{
  "n_layer": 9,
  "d_model": 512,
  "n_head": 4,
  "n_kv_head": 1,
  "head_dim": 128,
  "d_mlp": 1344,
  "vocab_size": 37674,
  "activation": "swiglu",
  "norm": "rmsnorm",
  "norm_place": "pre",
  "norm_eps": 1e-05,
  "positions": "rope",
  "rope_base": 10000.0,
  "rope_fraction": 1.0,
  "qk_norm": true,
  "attn_scale": 0.0884,
  "bias": "none",
  "tie_embeddings": false,
  "parallel_block": false,
  "extras": ["capped logits"],
  "init": "uniform",
  "init_std_qkv": 0.0225,
  "init_std_o": 0.0,
  "init_std_up": 0.0225,
  "init_std_down": 0.0,
  "optimizer": "soap_variant",
  "lr": 0.00388,
  "lr_mult_o": 1.39,
  "lr_mult_up": 1.42,
  "beta1": 0.95,
  "beta2": 0.98,
  "lr_head": 0.00587,
  "grad_clip": 2.0,
  "warmup_steps": 148,
  "schedule": "wsd",
  "decay_fraction": 0.311,
  "decay_shape": "linear",
  "final_lr_fraction": 0.1,
  "batch_tokens": 262144,
  "seq_len": 1024,
  "doc_mask": true,
  "train_tokens": 1198000000,
  "steps": 4571,
  "dataset": "wikipedia_en"
}
Each number is 50 + 15 x the weight over its row's rms, rounded and kept within 0 to 99. Layers, rows and columns count from 0. The size before them is the row's rms in percent of the matrix's.

# layer 6 MLP up, 1344x512, rms 0.303, rows 864-871, columns 384-447
092:69 64 54 45 41 39 47 30 27 40 19 20 64 81 47 68 58 68 66 61 53 65 59 47 74 49 69 69 67 54 45 34 61 50 72 72 33 48 48 48 70 24 34 60 40 64 44 51 45 54 56 40 46 68 28 62 20 53 51 53 35 65 82 31
094:34 42 59 62 51 54 20 74 61 55 64 63 39 66 71 56 52 44 66 32 73 71 39 67 57 40 37 36 52 46 91 52 73 35 38 69 33 18 41 56 53 56 36 61 45 80 47 52 35 49 41 67 42 50 53 38 33 54 34 28 38 59 47 54
101:29 38 46 33 37 57 52 66 37 61 71 44 24 77 72 61 62 42 69 40 50 51 54 62 42 66 31 62 23 42 31 91 65 39 40 43 78 53 59 72 36 24 38 59 29 62 48 80 48 55 40 41 50 20 58 20 56 46 66 38 60 49 45 38
101:75 67 44 58 49 70 46 55 27 54 48 45 77 49 44 30 53 54 22 34 51 40 40 28 53 44 37 59 63 46 35 64 65 45 39 31 85 33 36 51 38 35 34 34 64 40 71 63 57 67 65 60 56 22 30 41 31 70 45 45 83 39 49 54
104:44 32 30 58 62 33 46 29 36 34 16 63 30 52 31 68 53 60 70 41 32 85 48 37 38 52 40 73 17 21 50 51 40 36 67 57 21 69 57 46 73 65 46 17 49 56 33 73 61 63 96 42 52 70 18 67 45 43 34 55 70 67 57 39
107:61 57 57 48 51 52 37 41 33 47 40 47 55 41 50 35 49 27 50 37 40 33 58 58 38 73 36 41 32 62 65 77 61 56 45 54 41 53 59 34 66 24 53 47 51 61 31 38 36 38 59 45 73 42 41 54 57 74 25 46 52 32 89 30
104:18 49 90 82 34 44 58 33 64 54 57 54 80 43 45 62 45 61 57 17 63 45 36 55 55 63 46 68 39 80 51 57 55 56 43 64 64 66 61 32 57 48 37 39 17 50 70 63 28 43 55 63 48 54 23 73 56 36 52 52 47 58 21 23
098:38 56 46 51 40 68 42 51 45 41 53 37 49 41 62 25 46 33 27 18 27 46 69 79 79 31 65 39 42 46 45 38 55 53 47 65 41 56 67 50 34 59 42 47 78 21 55 37 65 38 61 55 33 13 54 50 29 35 50 48 36 55 43 67
# layer 6 MLP down (transposed), 1344x512, rms 0.215, rows 864-870, columns 384-447
101:32 60 56 54 55 68 87 47 56 83 40 43 43 50 43 51 16 43 63 48 38 64 54 52 50 75 61 44 38 36 38 52 65 71 48 36 35 31 75 30 37 40 41 38 53 53 38 38 63 37 45 64 43 55 27 68 78 16 32 48 41 33 45 67
099:51 53 46 42 41 53 72 55 64 48 63 53 28 45 51 20 37 47 53 45 52 63 42 52 36 85 22 47 58 62 60 33 24 53 72 72 38 21 46 27 39 41 29 45 61 35 64 08 48 32 54 62 33 38 45 69 45 49 36 38 55 61 43 38
094:70 39 75 34 65 63 41 62 67 44 52 60 67 22 33 83 67 59 61 71 42 45 37 49 61 55 50 45 76 36 57 64 37 40 54 43 72 69 53 63 50 59 23 39 54 48 43 51 64 45 52 61 56 65 61 51 45 50 60 65 50 54 52 49
105:47 56 68 41 77 39 63 48 76 68 60 59 79 46 48 50 40 38 51 72 68 50 49 31 63 53 61 46 29 50 76 21 28 33 42 46 62 46 55 62 46 42 80 53 56 67 32 47 48 57 32 40 42 55 67 58 43 77 43 30 46 52 28 69
105:40 52 17 52 29 70 62 48 55 48 30 60 35 51 65 31 49 71 46 40 77 32 45 30 51 25 49 51 55 47 45 27 68 60 48 53 50 30 55 64 50 65 27 67 57 72 58 69 67 54 57 63 66 26 19 52 68 82 35 86 38 34 52 35
104:41 45 47 56 31 32 56 34 83 55 64 41 67 42 52 72 74 59 90 70 78 40 41 32 34 44 15 35 56 54 41 75 63 56 78 34 29 52 26 42 70 67 78 59 47 14 54 78 45 52 64 48 33 70 59 53 46 87 54 54 54 61 68 67
109:21 53 63 61 34 65 81 47 72 60 53 51 70 73 52 63 52 56 40 27 44 34 30 62 58 62 51 65 33 62 60 51 82 33 18 72 48 77 50 32 46 54 57 59 34 43 47 43 63 46 92 81 31 49 15 53 53 37 48 35 50 31 11 68
# layer 6 MLP gate, 1344x512, rms 0.283, rows 865-871, columns 384-447
085:62 43 47 53 63 62 46 42 45 45 63 44 48 57 60 49 78 34 69 35 62 74 47 65 33 39 41 39 37 53 68 46 77 42 60 49 55 41 40 36 87 40 50 53 67 80 40 43 46 54 34 50 57 61 55 61 71 53 22 50 47 25 37 64
100:55 40 49 63 86 56 35 24 56 38 53 51 34 60 45 53 77 35 49 52 64 29 50 80 76 63 42 67 32 53 79 52 23 46 56 60 34 55 63 45 46 62 50 56 87 45 72 37 32 34 41 47 39 54 61 23 44 46 48 42 46 36 45 26
093:31 74 32 49 54 43 74 56 50 42 61 46 18 51 40 49 70 46 50 54 78 59 18 46 46 50 86 64 69 26 63 53 46 56 62 62 22 50 56 45 48 57 39 30 72 63 56 97 48 54 57 66 34 32 26 58 51 54 46 62 45 78 55 80
103:61 49 21 70 76 48 33 48 50 23 43 30 46 47 81 63 31 68 32 60 43 58 46 61 39 59 70 48 73 51 60 50 34 15 52 52 68 31 27 49 55 73 55 30 31 62 36 65 55 72 80 45 55 48 29 36 68 64 47 73 52 69 75 30
104:16 42 40 60 34 48 43 73 56 42 43 65 36 29 46 63 44 66 37 64 43 43 21 56 38 69 44 20 58 64 24 52 34 55 64 64 23 48 28 41 53 51 55 28 69 39 36 54 24 41 49 69 42 57 32 67 52 44 52 26 70 27 77 23
098:73 70 44 12 40 44 53 51 36 25 40 45 28 53 48 48 39 23 55 46 47 55 33 57 72 54 37 43 37 34 42 40 66 48 40 30 32 59 43 95 39 54 70 53 73 25 50 41 51 53 49 65 75 45 56 30 36 40 67 58 42 39 83 79
098:62 87 55 75 26 49 54 56 44 39 27 53 27 75 40 57 18 55 26 43 34 71 39 48 50 43 26 73 51 59 68 64 49 70 28 46 53 77 30 86 56 50 45 53 48 12 61 52 74 50 51 48 55 18 52 54 44 52 58 48 66 61 37 57